Part of a small language model's weights.
Size: width 96, 3 heads of 32, MLP 384 tanh GELU, vocabulary 2707, 1.76M parameters.
Architecture: LayerNorm before each block, rotary positions, no biases in attention or MLP, untied embeddings, attention and MLP in parallel.
Training: a variant of SOAP for these matrices, 113M tokens.
Each number is 128 + 24 x the weight over its row's rms, rounded and kept within 0 to 255. Layers, rows and columns count from 0. Numbers have three digits each. The size before them is the row's rms in percent of the matrix's.

# v: layer 3 attention value, 96x96, rms 0.236, rows 4-40, columns 0-95
# o: layer 3 attention output (transposed), 96x96, rms 0.227, rows 4-40, columns 0-95
# q: layer 3 attention query, 96x96, rms 0.225, rows 32-63, columns 0-95
# k: layer 3 attention key, 96x96, rms 0.23, rows 32-63, columns 0-95
v4 067:158122134125094119139115086118097168110140085127118138091136137109112145123106109176134133087141077166109141107114137089124122113105165138138098127128134107159115174127068129144153110119121169120156116099137130156180139132161154135135092105121123140131149125149085147085081116108130153139
o4 073:108144117184149120130118157140112102123114127141146081161150099106149112114110146150143170091112210127158076134157137168184114158122104093101133100126125156097144133122136086147091132102123128150112159171139126159133107157100131159128130141124141132114143100101129126142126135137115125124
v5 076:148134156080072150109132175108113105123158118121147131133138140128129121119125152103135101153098147178146145161174105098157124154090121122101184109107176142135142118132144144130136121158112146119154086167098154144147101134134133101131194121160111136156124154142125171152117127149125131142
o5 087:124153156151170144118107140130129119107151184109117119115095127096099136126131102144123137158126105086058117133097170142105147102125126106144094139180115094127119049111157100115098147121134140111105140091120097131115112110157135120108105137149145124127114133134155129163164147130107158097
v6 075:127116144146133147120090163132112114118150127129088138114116149073138180099154098165129164143119155164116115134149115149080089100158148156116176102133095152137114111135170091120127114072146139127136111134108131133127124079126088132146159104113127118118177139135115137125130086120111091100
o6 084:074143102121139148143113117100118117113143128129086097179102163154121131150118086104149154154111125117146104123099135094123107098101138170161077149144155112125117143147094156118104161137137086100123180123140135097117144153119146136144133175104079133140128131087091150150116106151122133116
v7 070:096122142157101171164103124144116108145132151132120159095089108140161134150130123088120120129163118104102084165122132133118140169083106117109136126162189145158122147130119118146088122129133125144181140096118115092100162142154126120175105122111101107184125124112113107093123116104100126128
o7 084:124143125133133104133125130178153145123143106163111155154095138097109177130078151161132150135180128089184155146142144120104121120172172127168147142104140158117158151160156120127125122160167130126100150164096121129138122082095137137162140116099135166121147140122144153124125158144157124120
v8 067:121121136097159099100129129117208136105138132086168117163154120136127100186134119130117119121128174101140102153155100162127152089157136139131150119119132141109137142107086132122109151158099130136074143103099140112082134093149108139138118135157110138118131148130119153093102132184126142106
o8 064:136117117123123126113104116148072100116153128178144124107115145163125126113111102121146105107122065129143138147095131097096132173128108115124085156134105120137154057140167080110160168116151107160171093145141106135128109148149131095136135129152132097140161150166137107144139122131157116118
v9 078:146138139139155159145137092110100090109101164116107136098117131149130166094113129128129092119145125128143174098144115148079103135113152141164148153152128118097166096190113135141114141154099085133141122124115120087121166164145159123098144132117117145173128165113158155118148181125140130106
o9 079:127123119138084118104155173088167153135153160123104095131137129155124130115162133107124146149136114105138100155130185106173117146149115118103146126102116105169127173141114130091162111141176080162109156128107122091112112120150100163158150114126130144116104144142155134115149152156109078110
v10 060:135158148092152094115123139113140107155163108126132153127105123141099132167108149138145130162121143167162109137110169142120132138116111155126129138117116103104093161119170175120133122163088133132099144116100122138161123143064143138151145065128113087138139168130139107159106137157083113085
o10 072:100104130116092171114094128166105123104146163141141113172147142099151155142123139107172110150121110125123118139148114117121134124129150145169077159157152138159111088157112139106130116122121107105158113157119120140100119086126080141133152163088118126085073158127151157122087119122135163152
v11 083:149123190117130127166118129115095135150155148150074146130093134140132129092160129136153101152135107156150125119134147145125118139110150126133167074152109113151149111166122136154132125123109116057126152201163136094163141091153100118123153148126129112114091131151103141106147113113139124140
o11 092:109118134134129129106146127116146142125137097103117121142136121143117124166103138110140161111105139122107143157138161134137092128115139053124103167112134166105091145084094169094110117127116114191122122090079120139128157136131179165120106160132116110132186107121096104099161136111108144133
v12 079:166143096103136115116115122119176141111121125140149162150125112098110143192124142090117116151146164121107128113120114116139135154140113111070113124109111054151101140122124124120149133155154113118149165142140153121173121121184131159166128117123129166098119115124099168100103107110132165163
o12 085:126103147142111143104079142137094110125120170134120113152154192128126098130090100157113119097121120139130119100103110122098125126125160103126143111115111144123142107110176163147116167125077169133117085097107169137137140113115123084105117152196107119124161149088122133141126106143153130107
v13 063:140100133191077174110130155109150114090102115111150128133141145129166154118132124173119140139131121139110109137154123126121136146178115149126129136124102129072151114114178094153105127071125149104085109132124117164143123099150115145125139132141109161078092157152162123126130105155139120096
o13 065:129204103109113130171114144133124122157119144129141134089130121125108124130133151140133140150129114138129140111092142149150140088080139120125101120114120099151154136118095145095131168088171131138097160082150123082169100132156180132152149168134152111109148127111091138128081154122127126160
v14 078:144113115130116112107115130163173102150088159133112144124122088144117154132155134102125149159133151134087156131089148157092129115124159153125125086107106124133130149143137084123125119140183122124086162122171151118143117134119102142143152128180119124103115123140175091078102150183118127160
o14 091:208121086136102119169115135149111162109115165123135135124086147179129168144103067141153103093146138145144135111185118158114112126120132092148132141127108144107146133152078122127122119111088142159153114124093138091131117171124128150147148122116124125140163122123100149120118119160141116124
v15 078:136144099130139166146148146159127176124119133118139101147154113120110121169134153080140110105126145124105108142081118145172130187134145128103093120125192155099132171126116100144112145093133122127133117108112119153178123106172117112088172145154153119101159124135135098111120109127147132085
o15 084:143133132143120146133126074148148084141110104124123147113167120105124121099098118112108105095139102127110128077131137106105115127092163101148150106121145102117116118150147086158081096149119199130107123138164133122089133168190157150106111122155138135120125089101142144116150100108135115103
v16 066:144109132130119166133115088132143156084109114109118148095143120138090152106111107135100154124140120146116132156129169126142133121178109124171123105148094173122177176125117133159171142121169126110094106123124141149151113111154083165134161145129171114123138109165105155134151115097149104085
o16 084:117137135168156131124185098111108128152127071135099130122110128134117105120122141112180141143096162095163133121095102113144108141091132104133152095118112084107091118146132142123143150145087124151165119143159090120163143164111124145129085139133089193134143121119135136132069128131142125128
v17 074:144144119159086099146149170104110102109139085137129138134112154144118146157107158115136143136148171134144115112116108105133156122097070161113112191131080135189103128140119138098131131081110170104130132157135150131137078138109137168108098169143114140132113112117133111129162157120134129137
o17 082:116148112117126138102129130127120136110114205158114156168167109117110082148172151114126121129125099090112119102115140117132107142120154127123127113096158184125099120093119126176131146187145146139149107127144130117114101124139098101166167127100121128136128189111097140144103094142136159141
v18 073:082145107164157084127118115128108134135159103119166130139170124159138121106162141173141185153118143102129149139128136128132104133105141123075111103142110131085097137145082125121133116173131079065139177095109141120165124158143111124165123098112121125131138160108115155133134113139126135131
o18 083:129134190113133150112139161110123155141128092102141115122091141128128095124113131103100137072117145140160120130164111138099125139155079154185124106127128120140139114132111164118119131141112155139142116143146153124117133111101087126164178162141120100175169139193109108132133104114117078120
v19 077:166127109139104110169161114117142107145155147132124104120154161063149102152122112149121129101184138124119090136155159171125109124135108094132119128128104114131134155141119104113145151176129141124191128112148116119158086117143152151152116081106122095133072092126136137161122148129114155104
o19 090:121134190126139133100096107147142118076119130147131138121147107129094139081129130150133107109098118122114123117157113112154156119125122155127126121107142130188162174144133137156111139155125123090124147128142138161156110140092086113161109123153086167142166140168154134132116192085102145139
v20 082:136119113103163084123128161105160129142107160138120095137118123132106114108121152096113091118135133124091132082137123112071135125141156111167095106072177161130129125163145164123130143119146077138154123162135134079136114113105169161104130145089119121145141106136141095108153133121143129176
o20 088:128089101137115119100145100121139142100122131134109118136083121141131132162130092129129100154159093182164125123120143166122148113151122109098160179132097129110141116114080098144122138152129162155110132115123150164096134174159139107137094086173131137133095157129138128062160132114143152118
v21 073:131109137088130113114165135120161133134156115124130123154123122137138168171123127114138154175160166160153102150111137118112113086164084083105120103165138155123116118127116156107155097149145102134127128113137098108136142122172090145165138110129121122136117116169166105069119107126137195145
o21 089:126105090139099156107131128105088125088076155119110112152128095156124164114111100124100129119085076168123139141120143141106134145149133117172157114096168142115168095155142117105139143113117142156135137126114083121125136095093097121190114140154111143116161142131155113115121077149129136107
v22 070:129121102114095121116106127122111129137145141154123129112102169081146137110122125112108112141076109103192146142116126173072103114117152141096068105084139117146091140137111142144132163119138136132117176158124140132160132126168092151164115098101105123134106118155103114142111095110169116127
o22 079:109149135101168139116123131121114127119134072166137109154134096134119128131094106125156123089154158138150101107112074090159137113152115118152125167149120156162152143132110169128089125121126165118152105073127140129092108112151144113130133149150175143087157150115150148140153143113067125107
v23 074:144155102132104147162139135142094088136110117140118068119140137131108038134071179141141123113114115094110147090107156129152131140135109104137161169100154105107136134123113136130142121107086153127107133104122136152118108141080125103113136178113111137149122135112156129150130099121103155106
o23 092:098089158121158110115104153117125112129153145109130166100104117080162125087149097147111128145141073121108115113117091120105129106112095117105135083124090122142099097114100123141127100138167111091127119117124094131130134126138117161116105069083145078110138111101133137094095116105122091132
v24 075:166155146109154129111147148113127110140123114070139124138113104133145148130095158131127137099103119138140134171118142093149130139102143128136096157176086141131135138154146165121112100122086175179114155102162111099153100088094104119127125128156089159078129114127108125136181112142117154108
o24 091:122115119125114127116111089148149192104146141144151117132113138130130126158117149131123153143118142138142141133124141120113166097152135138136152089096187130192148124159160070105144163133126104131140131085133066106139158128128152107128146168128135078152117097143157132088098119148137145155
v25 065:146138141097160167150177134115132173147066153142109117144123106098136101134152103160108087175137177121111117124094132130150144154117147089150128140125121085145127129158134174164133157148140103148135131126135131077125173138119137132160149137148114108077137128098147112137113129160122113157
o25 067:144104107135100140128149134155109116121140126108152161105156178147148106093102156080116114166139098125134146125159138118105129093132122153116192154118092139142143156131142135087114146092126101106126141102106114133093119104117085112074128107109194131115122109124124124092173121094141104117
v26 072:105139148089133102124144172145110157134130138108117118110129109108121190125128107125138088154096134168101111093107106137102098151119111134138167078101105126120130165148154087120106105131116113099141151124153084115106138109147134091120141144097131135124135205118128090132098108120166086119
o26 082:122107109106141123144105074101150075134140121096133133171153111160176119108159122095137124129141116112128174125136155147117136098109161143102119149141127092136100104135151095121085099107109083166106091102105136115142132109150120145123113153142099111136109117124140103091191091130093145109
v27 073:166135180091127121134093152145151132139136125099145128155131131101144150164154130096121106114114199142140120151148165117104104158113122135096124132158160108086127146132124113107144098118114127177134096176136151116080130141165105148092155152165125103107109116150145135147079154123138130108
o27 082:153146160203144130149138127169123087146139146122088122087143152152090141126123106146137134165126068126100142119123112116132165142092150127159122128121144158127104127117151118125136078155078094124148143151125127112126120145119160090172150123128113146165077125095118139148133109132150147099
v28 075:131125158142137147131103111120120155108160107123113086195145152109138121137140184123120140114091084128097134158181084104158109124117081096152124168121116123095134112113125066118117133115122094159081130116082126157085152104128134114147112137122118117104121134125126109118145161147129108118
o28 086:111173110101117076129143107114108096141098151114144170074097136116131101145121116144161125160147142119137120129118114124112159165153183174150149132138128139164119126123172164127126115125145125077143114173113096128138133161111183123163139140089143116130117152162116114103109118103130089131
v29 076:181126115121142145136104083124108102105130148133128127098133162117136156098129144120135113095131113132177194090123159114106141135107113085114090182123135160113156099135114169118129140120188159141123150155153114101141131141120143164174121149111140118178118149122112119120128109104100146158
o29 071:084080158089130098109151142094116174147151168130160124140112109140119114120111173152130102134114186123117097151088120154174106131166118128136148152112099111116125144115129121134092153109113107117124158110116134128125111110141114106121126137166116175068113114115183139113112129175122120133
v30 072:150086161158126154106129112129129092126136130088111151157109100106124113111139139108145125142111102133149146095119111143113136127107105123114144087132139136105135165086166143185030151126120073154140132119096130107087152120114153118137140140139107118110115135135154085107112140145147122165
o30 082:121163130099098095139125154174124144127146115138137136116109158156172168176139106113127153148167152113133133100082152089110106105113126113148137145115135168159122077153164107131126086065155109156101138139085111132128140107146131109131120147103183151124103134116114156136134146118111121108
v31 069:117140100147141113161140101115126178106119123091142165141115093121131094138109104107160134134085137117131125135098163103123137114190124164087129167134106142141107078130138139137102128158123119081111104146110108133127099131134163109108157121095109142144087124143175102063118110117153144148
o31 080:164101133180101153098136113108108143152115135146139165151149146160165165107152139143087111159138136139121108167156110136124139163114169121166095161109152122146137110121121125095164124110146153204111166132148123145151104112111119149128163110139137107127126125124112170152144105159085114143
q32 047:163149100105126130166119152137165100173156115141142128078110109080121098163142132159122138114134146152103157113147118154107138121144144115142145108052142142144143134124137111138183120142137158159099133148163133125150152151122163146110159147085136136110164158141088118149111110099113163135
k32 095:173095150134150141094117123091126163141128118074119125110105084152107118061121168112139090134096170150141140137139150167126095126131119096141136142132128151121105130136114134126137149153150177154139117121072099117113123147088145111118142146119090131110154135128121139099131163122142168184
q33 107:085129165112096152157097115151097124096124138138130128110153151116129132131122113130135157123144116132095112148158129085166179116112114136149115115124154166139134114145157101134085124083119086129108097097132135120098137122165129157174114114115193091143130080125137130126173098089143113103
k33 063:101146128122143121148138146159189094142145137137144126131175142135146159200142132168170166107168138133152150139123085095167150148158119177086116134145121137104165153112125144144148123113137094137110139136176158118149138151145148163118112099115147109146165126129114125140128121161131123108
q34 098:142129111123062138168113116165070125092098106142114092130109091133162130120151129111126162112083094135146158127143118073170168138112123142099140133122127120158125102166146115126112113133132120113138081163132127077117147107116120126153125138112155148172123091113127095153152117119147120159
k34 080:088128133099139115133156098140143111127095114114124085161136177128127163162090115119122147113152158157135144148128093104141091123143126185125159107170116155147193146171146111120137152108134113116124123159092127136104141120088167123170117159126131131117146113117158145101150143134170093114
q35 085:127151095135146157141158132134153145147170138120140123110165136124125067171085114110064085133154141156094080158136117132127124143112095113111160111062143105134119148126120159116152133138111170159114140104107144131149102124140134161121117095126146129102178148140108126098111121100141122112
k35 103:092092142117148105115130100120140129112131142079103070135120127165119170123105113132137086136111150146162115157110082099164095133133114132121140155180139128130129133154098161104152151150140125133158105127059097088133124110131148097161132155107109120132095133130136146088138137147177129146
q36 092:112099173123091178149100123102112108163130146142143104148114140113140129110166148114126105129116115174139133138122115097140122151092131123072141130131102094164134083129137109113170113127114111118124130148127115108108135074128092108126115131111162122149104097100169104178149075172099113115
k36 081:107166148101102095144130138130125132119103102165126126186106180083129142148132128124126179068123120119130145115101116128147172178121154158125128111095105135127103187157095100149082115106170117161101123142139103123134159107126116135095114120136139130148159116126125144102139120132124103099
q37 079:118132143145114126131091147150111092090117141141103090118111178110152130124134120102140147100101119094088104130141100120172154125128116143144097133117125155154098106148147120120093112103115084140105110124150113127081133146197136173157133090127158121173088094139137105147170108109113130153
k37 091:156175080067131144156095127121118112125116100145135107107136137129111176130122098116169152113110151157115128128158110134091130097137144157126178073148114144116132090110137132133144120116147099150103131160087157093091097137177143093164112130127132132125099107105122133142125090117121097122
q38 083:122114190141118131136129152138184122127125100122142177119141106146128095121119140150107142116154116139149115076124163182149134120099127169149135091142137124094169130120146099157151132150095130116107157134176180126116110172099145089128114144142141141115172169099121145144127141105131109118
k38 087:109138131145120129128174150111128136161101162099154174139129155150105110120100138124136101133118131159098142108149177139103119182135107147097093142135087143124112118097112176127092143135120177095084144115140149167145088112135124132091128128154106129102150158136099140174150160139125156153
q39 087:110156122153169112121094144163128118117114129120138098165144124131132140111100141113158106162146122104163144089162139149145093166153116127137118143113127112167132128115123174138132151111102124136168178123111113144149122187130140132089080100123080161175157174122121135109109145143085148124
k39 084:211100127166132143148107128076127154121132177127121172113135116147126136121113100102151101118106149143109124123107137137115131117158100143098134151175094137141114101112110118120173172149114138118151089125091116096107067138132125102118145111131123121112133147133085139148129122098158175118
q40 088:143131108114157134132132081128138090155144137106118108195110115115119104130149134139138081127153140164109111132140118178143114140131083107132178161139110136128127116154077150081147137128125081134150093168061111137131115146110120128122121120115126121103136110139110132134132096173110128072
k40 084:121137152177127168121176104092129147117118132105148163092125126142126130086147111176099149177130117115156121082096153182172144151098153133138117135111115107129091140134101128137111150102134131121160165131089108126124157101133103137108133139126129139120088149117109164150132155084107113164
q41 084:130131102144150119103152153083111158177119142087121140129135094111129142165171091141120150146116160175127120141129126101096113116158147106103152152105094119142164116105118121128138139109150136122145099136147133153136153085055149082139164131160113136142112158120106175161134144105157131123
k41 080:135146120137113106168131126099130140132154116130116081086176083095122137174129141136107139124115136113146170125176165128156076110137115138074117139110143127146143172104133151108136120120103165103153090127155159150160151122145127126107135143126124127176141128146141181123128166122145150176
q42 085:119136121112118132182156154080138175107113180126156047128103138109123145144128105136152169113108148098100097062129142118146121135123167149128109133108145145128113178114126154159120148114157131129170118107136133105118111156167156130108144136125138117126083146136141133126130145165153114130
k42 113:166127101152164139121114127142117124124149135102103141130104100154116102097193137164120111143085137128082121134145143156106103108156106089117102167096114152111121138093110120084119104152149160152177111098154095134130101133117093114098186130144097117116137143111120175113122140114106141144
q43 093:162142140134142141115171111106108109159145101123123139134134112082135119104133172096134106160077125114122134164117112103106092140121122093107123148136111153112125110127116184119172126133153188157158127141124133141156085091117091123071131118123078142086151154153143105126113135150111149124
k43 090:115089135141146125098111154177152137126142146107107142103135129153128125084157134187112123187126118120099160127154117164132157115133141138160097134120117174153114157097110115080137107091143113156123101119123101137084141127133087112083140130147135158142109160103101129143144127127073118097
q44 097:144154133129087134102160136118121083124123105159155084092145160172122103133102118130141095104113122129119180161144136096155129098101119143152115121168183092132149124112115154115150144132109165147120103109122143134143115145100162160107138165112129144145083137164111167154150105156139159102
k44 093:167110170139137109124111126137095101147186120166106132112135140126132071128106119182132107143132120165137136124118157165141113145098098144125097095169144156123140134125141166152153104150149163135154075115125148133118117090107108109093100125132130167120103124141102117153094098080129119098
q45 087:117136125132134130143078135119114147126096092147181136136114132157150144111147095139124154131122118109127109087102125129172156150171127171112120155145160124107124108101148139096102133086171133155118148127134158101108121130087112161124116133129118113095169143171059125125070110145124162131
k45 084:171146158109157104123163118112149132127118148138145177128129093167109076126146155094123124125116155119163066147169165111122137103141132105124123150151132122126137076138113126149162106109131121099106100143115093143150124118106153111124154160111170147113093146104138145118170073129094136135
q46 089:083144112153122101163130114143105122097163142132131116155138092157142143158100115154116121152127125115111131096150073142143124140116131133027100130085130117152109165127102144123103106145113142107136084115092115116093146135117140116142073143139090138120173131111120113099128113113157122124
k46 083:139122153099129129132127091130129145161164156109112135106138134120128148160162110091163122123096145140147137121134110121192101160165098081152140111152120136106139122107073113101116159146142098086116119119116082096136153073102171135153106132114124112134087095121139149131160140158153104124
q47 100:143137132103129126120098138144100080132128138081139121114131142119143145104108114123170138070152130159143133087124152120100119114086136089115161185155085131165108123143125178081072125126130116147108128109129119129145144143129132102091140127151128120093132146152121072149177152135111123147
k47 095:143080111122116094115139128108121165137111159147124116163082138108118119116072098093149131136087106105135113151163123137103108164105165157133134166129168148075120143117121097134096163123139137133125151117153152118072131137127121124159084104140165140100119113177097122131138144133131085132
q48 100:106085171113125152142081170175139151146144084129151162161170140125146136149113111126136124129091139142110099127161124093156088115155164147133122134137097137125089150139170122142151132124116124132124124118120105122121150166125131151093137115141078109097107110119164129133095167114146065146
k48 086:143123136161125127126129123141098154134151111145139143163108107143140145135108158073138119146091117149150124083072177135098113120159086124150133142130119167127144130137063108153167137135100096124084146178142147128141132113109159140163105122134130099144169151171101151132097105140135154129
q49 092:146109149162137134117109127136079149090092135124086111114138143102114186097102135124117131139095095160107146130152172111113131144110106124160123157123112108120132140190163131128122138109099194116139113117182124131116141096161164116163122116136098139109098162125108107160140164121153137128
k49 085:103159114113142135132098138133105136108115148168156082165124158128143154157128120130153157108132151155120121082162093131137095140133153170127110127115147139138146120111172101146149206123108089154154140120143179160146151097111146133126170133127146134140130132137124141142190164133102116100
q50 111:150135113101123119184112151131147116146132172165150142154122143115110100106168114132153125111105186116133137085126206147112128145136148122122127137167156107121121113135126142176149111122150152122126134151125126061144091115128122092163131136104106116113064133107099127138126094141148134146
k50 101:133119101089141125112155107125142163076114115115128112155099081112154134123133112086111135116143116145146138157124078132134113152151147162124091104136092102159145147128122112122084139113129162153130111078116122183110140120152131114144127093153172121122135113148178127092137098168096147083
q51 086:115127108183134091141124162145104099080152142143100085121103133157122097147144141119139153139120144157161125127094183130092116139105082156134095121123170117165105129162163144114100142139160133116114129088167070119098133148143135154123136096143123104112109103107138096123163117120134120129
k51 071:161103160138124171129087062143136111141095173129090121133088127085161129096140106133136134117208100155127129142138158117129144112135154122111139111157157114116104122176108098133105149140125144126151130124153132146124143107135129102126168117133133119145170087130118095183131116151129147140
q52 095:097117107125154128107131140115192136144157154124149116169094134139126119132126071090132135111089127167115136116117165126076130127100140140069117135173115132122144146140151159104144128105093147134136089103143135089095150141151147118109089144144127146187135095118153165119136156148143124111
k52 082:116061119136094119107111128114113155117110138145158116101109095153145110100146116120122096114138131126125106116140134151138137108131125087124109143126128147174077145133147138087152113106157135139160125113109077190105133108106128125097122080110087098090092097164120115136088148133133131175
q53 091:106129105163142122169188114132158114089162155129105117123127111146096150134127127103093097131125108095163126118077096125110133138129133163117089124133127078136097115092108149120161094119145100200158161111107103151141126140128133116138157160115155112120123109090148150115147143129087135137
k53 085:130168105137100120143122113155152081178128084146102111133125136120127111077130102182146168104159126122094107121145091122159102116140084124126167098109100133154109119145102093122150128125152089149095132136136117164147128154084121162117144084130126083144108128137153119147126097094133119134
q54 111:158114118138121090136135131151118123142146135114119132129137128138132112101173113137189125106165113125123058122173124099141155101176109124156155103110117187121130120121145125088080117092119131134082139130126117121071160113113140111103147110169123135175101107101122138117155125109114103147
k54 085:126122128142116136095137112145139101113148108135093121138165109099083152175115110130158141104078082130106177136161117139120101191105134143129073113138146086113124157106114162172140116149112134120143099173132149145111114167147111144153151122100118131160143129122109138117094126081134149136
q55 085:133116115130113127089099154117088141144148114107129103100102109116129085164158118140141103126143095116162103142165113161158133176123097137115170112138176112107122115152126149106140100183151084112116113148139132115137090138112125119184184136124113123156121159097148151147145116138120177146
k55 085:106184160108119171108149114163140148133161140106141095109161162160109132133107159141080157151139145122126127152111121128151155121078132142079144125119126119128111129076150150175126129127143100174125150103118110156150122108146167138102161133106132158120162080127123110147129122149153156162
q56 095:164134098112128134149150124123123113153115107150139106146148111121152141141106055119118089110171086148095074084130150117119122143171136092192093160093110127107138136181112123103122125121162135148133111119130101145124124115139079136147147123144113145115133141144142158124118111147109136182
k56 096:135108102124104098150147176160144125128164113104138109130119104160170132132155139134133138133172113151152104092132111132140101136093127123183159123134106120167099124135140130128120101154128056146151129135085128155142130095144093109112194104067147140134112125118148102105139146107137106135
q57 090:105134148114124076123108138102156085100137126099111173108138083102130121109112131174151135126143099120136123124179136130147104108154137131150125147130123175133155098087121125154101172123110149148108133103126161128064113125130137140117117084111168138098126123172124150180163153100144122140
k57 089:094159105100124118151131111153119106104148137156123110152126141106134147155121115112125131139077150151071136148121135115091146127152154150141129075135123126093129126113142156103136077131102107095088122168106138088133107096141150126151122150122137085076129088200143122144121116134110103097
q58 097:159167133118125128128110144164128155169144136158091097159109174150093114120108102157088130126132151130131082115153154162139131120130122157147110124150164113174168112156129130131186158105140120109128143158117119142128088121094124169118165124131149112189156132137161169126154141143118134134
k58 089:137175121105103147139159162151108088111115094112130146122118120122153127165135075132161127095138120199145109136117133154122139088138117135145160168139131139111141122169139094131152112150101126136135110144155121151194100132159105147133110128129151148124122072115129120142078133126151099172
q59 100:136127173143120103159116104109115103091139154129106136152128094157127113114148100093149107139161164134177153121099089121105138110155162134150148127133138186111144119079128127170114113100127130126144099130078129125088101118153145153175130116102162092082146151118121135098150126097129108113
k59 086:098087107152127123116118119113141142107145135087120184104193092131132117145123160139107120192126161159156087143116135121121115084119149175113119132123158105121075121123105111088118106100135121125104142081150104153130118149162152137134165121154093113138131140132143127103102141106112154108
q60 082:146153117143130167095153088103141133118120134098147144122130119147085163143117165106085124113167132088152139094097093127130141126143125160187109131104152124166122154126115126150104135159144137157152163106112135141142129115071165120142118145115095117174134150090104101126150142070133146134
k60 077:083133131141130132136118157102126149186132142151107128143101146131146149181136152170134151108090154156162147121141125112114114088129137124079162109114144096146174104106153104122136132111154115109131146130192104095132069129100124107171133163137130159118136132127104097132135096152146120106
q61 073:090143123121139121115105116165158151107106132119157137056115109128181109138108112095134113075129101089121178101131143173119150134123156122153146141140157122123150069136127141164107112153124108131147116103104129136112106147079136139094131159118110106115185155135108128129125094139109152141
k61 084:152116129071130158124134140099129145154131135112132112132116148146146129100116167138148113116129184167088100174127095094158139132131103127133121155183148076097137136082107107163110067126157151141122135128125097141091139103168138149149141098129173136128115119147101129149116122097120129111
q62 089:153124130114104156151111123163078099113148139121115098139088147101149130163144126105114130137091140118142105112124105131131143106151112105112162124151108136159099126152147071145141061145126148158129106148097077121147163118175096122150142127132131106132149070137139089185137123107134143137
k62 093:130118140135140141085111154120143112135137120085135115150144073105134167082126162164117102168072153126124115141124144168093099120077129099143125104109136127166134114107128128095167144150129141133115077159144132125152149113160091112093132142140159143162158154136119145170114136101099155132
q63 089:142124120124100137130107146131133115126124138118133153144162091195109164150102137143134123125132111135174095153135099146114094120139099119106196167111092143168184130128101136087093118167133134126144104150114148110155100109132104090137152161117135095111151127112134136130106065136133106120
k63 080:114108156144133126152112125087155142084143122110146122174136142175135135126043148121117139133135151132105165146116131170151097142126145137165118115109154099109150152168142161128114166092143094108128117136112109099147107097128132180121103134134121114129179120108103121110158126146132080153
v32 125:137124142103146155130098124112137096129091160137113156101144154110131091155119111142143089142118096134165113073122153120123178150163167116122110121134104099130158154128137113139167170136112122144152085114136148096099124081113161125111129120181127110128166134105155156127173163134101143098
o32 123:144144108158118160106132130128109125158144145083141109117130098113135081154174096135105150134166136144123077127135060150115155116125118109132152139107113130138114120099095149083141128098106123148130104094137104155129158089087126175116180126139135094139132075097118141118154140115115154147
v33 140:131097170125153161120115121119137138086109141135109114092125115120105153129144122137125064103156155127161156084101108124109144139142119126071140105162146146129118097096155119123148118141149155132120143149157133081104157147132119123118147108082160194119126140135103145131142185136161094104
o33 129:151129144166138129173086097129162139074111118141148107134147096111124103147134111114159163123145113066138092115135115201150128173192129161160129097137127115130139125096133120142116125123110124123131144119108149145093095163095134117149093115125132138138162117108181145122112143123119129129
v34 149:125091133154138178114133132195126109155128100117132136148123108138093123141130090152142118167152139052137137101107111108127144158105129091123172127155156155105115102152175090112109124120136089130106126114118162157130106119150169119099156135096140153166134139105122127091119136130139146155
o34 137:068152105112112090143094088151166113090144135162135157128127151127102117175084125164153140102093151108136156131134102142093112112156136146126088110107145132148164138108106118118103165119116099157134136059131126121107141183118160126108099151121150105131151114125137150124158126129121146130
v35 118:110129147105120129174177127127139176147100112087128122096113074154119135129146128195133084127119132114094122128075156143136100102144158092119101102102138137119127194127173115139110099138108098124116150137126118121137118105151157170142094142125127126136106135108174124152156145122129114136
o35 115:142110175138130123141089116124090117119121187118116113088103161134098127117112066216154126143167156136143064135108140122133132141144166098110113133135116131141126133145120111170100148147111096114134133103143122133136146128203143129133116115132138129099125107105136112140154141150114138127
v36 111:127144148098120147137096089133131128106139137154122168132122148137117153097142168080168104147124124132148122146124124083191092122138129156145110077142118105119117150112094121126092071158134121131113151104114171134098123166124140156111150108152065154133097136156107121112131116138118160160
o36 092:129136136111123166167137076124140096168113094161163137130122128153117091093145151100144103146126119138162126134106126072165150129156121080088131158144108157132126110100095149122117121163116116152130139162125143141115146128124086135111085141139123154176113077133097098172147127125113156128
v37 129:142150148121154136127147107175110129139138139108167069122135112150125134127074113096146129110149139176105118116125155105141198105150157166121109140064131151164181133127138122139157115122151133097137118131127148107110136105124122107113114134103112119149150141154102171111136148152104149075
o37 126:132160122167136148153167125150149108117145160103178072144114151137141149140126126081047101154159127117134135105127130156117136178105114127113111122111136130152129165116134123122133091107123125128181118126066109135148128102113132126144157124134130127133156140158131157110152115145101111068
v38 105:111127124120082115125131161133097145133147125146117134109121093147107114154100124155133133148125087086125172088156125117091108113114108153138156117125162117159140119124198161142098091112131142148102107170140093133178162159118104147127141193145105115101115112144124141130169148132102140142
o38 098:146136136103127127160109123155122116132133145137068114150114157156094124115092161166142135112103089169134164112149154179134112147090110112091141146147126101199129116112109119140115101135152127155137115121151136102119094128129117095100147127093144128081099098099176126178139133139146128120
v39 125:099113123164109118123151153124153107091127134140076108123079128111146145132105156094126085167099168158166093106106160119131143140162111118156113115136078119139134166131169117117116112148134126076159146149116195157114152130088135139156146139140163127125104129137129143129144141161122122156
o39 128:091167139145138108106119097150082089123141122122121110146160130185124110117099105121147096160140142098162095147137092079138200148147079124095114099148130159122130099103132128141121110104137109132103170152116130118140112134127127148153113128137131141180095127099133129073112105131127133133
v40 119:134140160158164128118110146147128142145136122145119142141116118143148126104134155138149140123109135094107119081187153150088088121111125159106157092100140166134098094145139074085155127125173113153092091151163139103133134098086109135146143127149138095143149081126146110106160130123107111097
o40 110:169137136161112147120111118161157140110152131130127139113103158123117106136162182119081172120102131106137161123098105164126123103111119140104137144163107101122101093113162118155147140114148139156121121168115155109165089141115092157092155134131158081092158105094155113130170100124135116104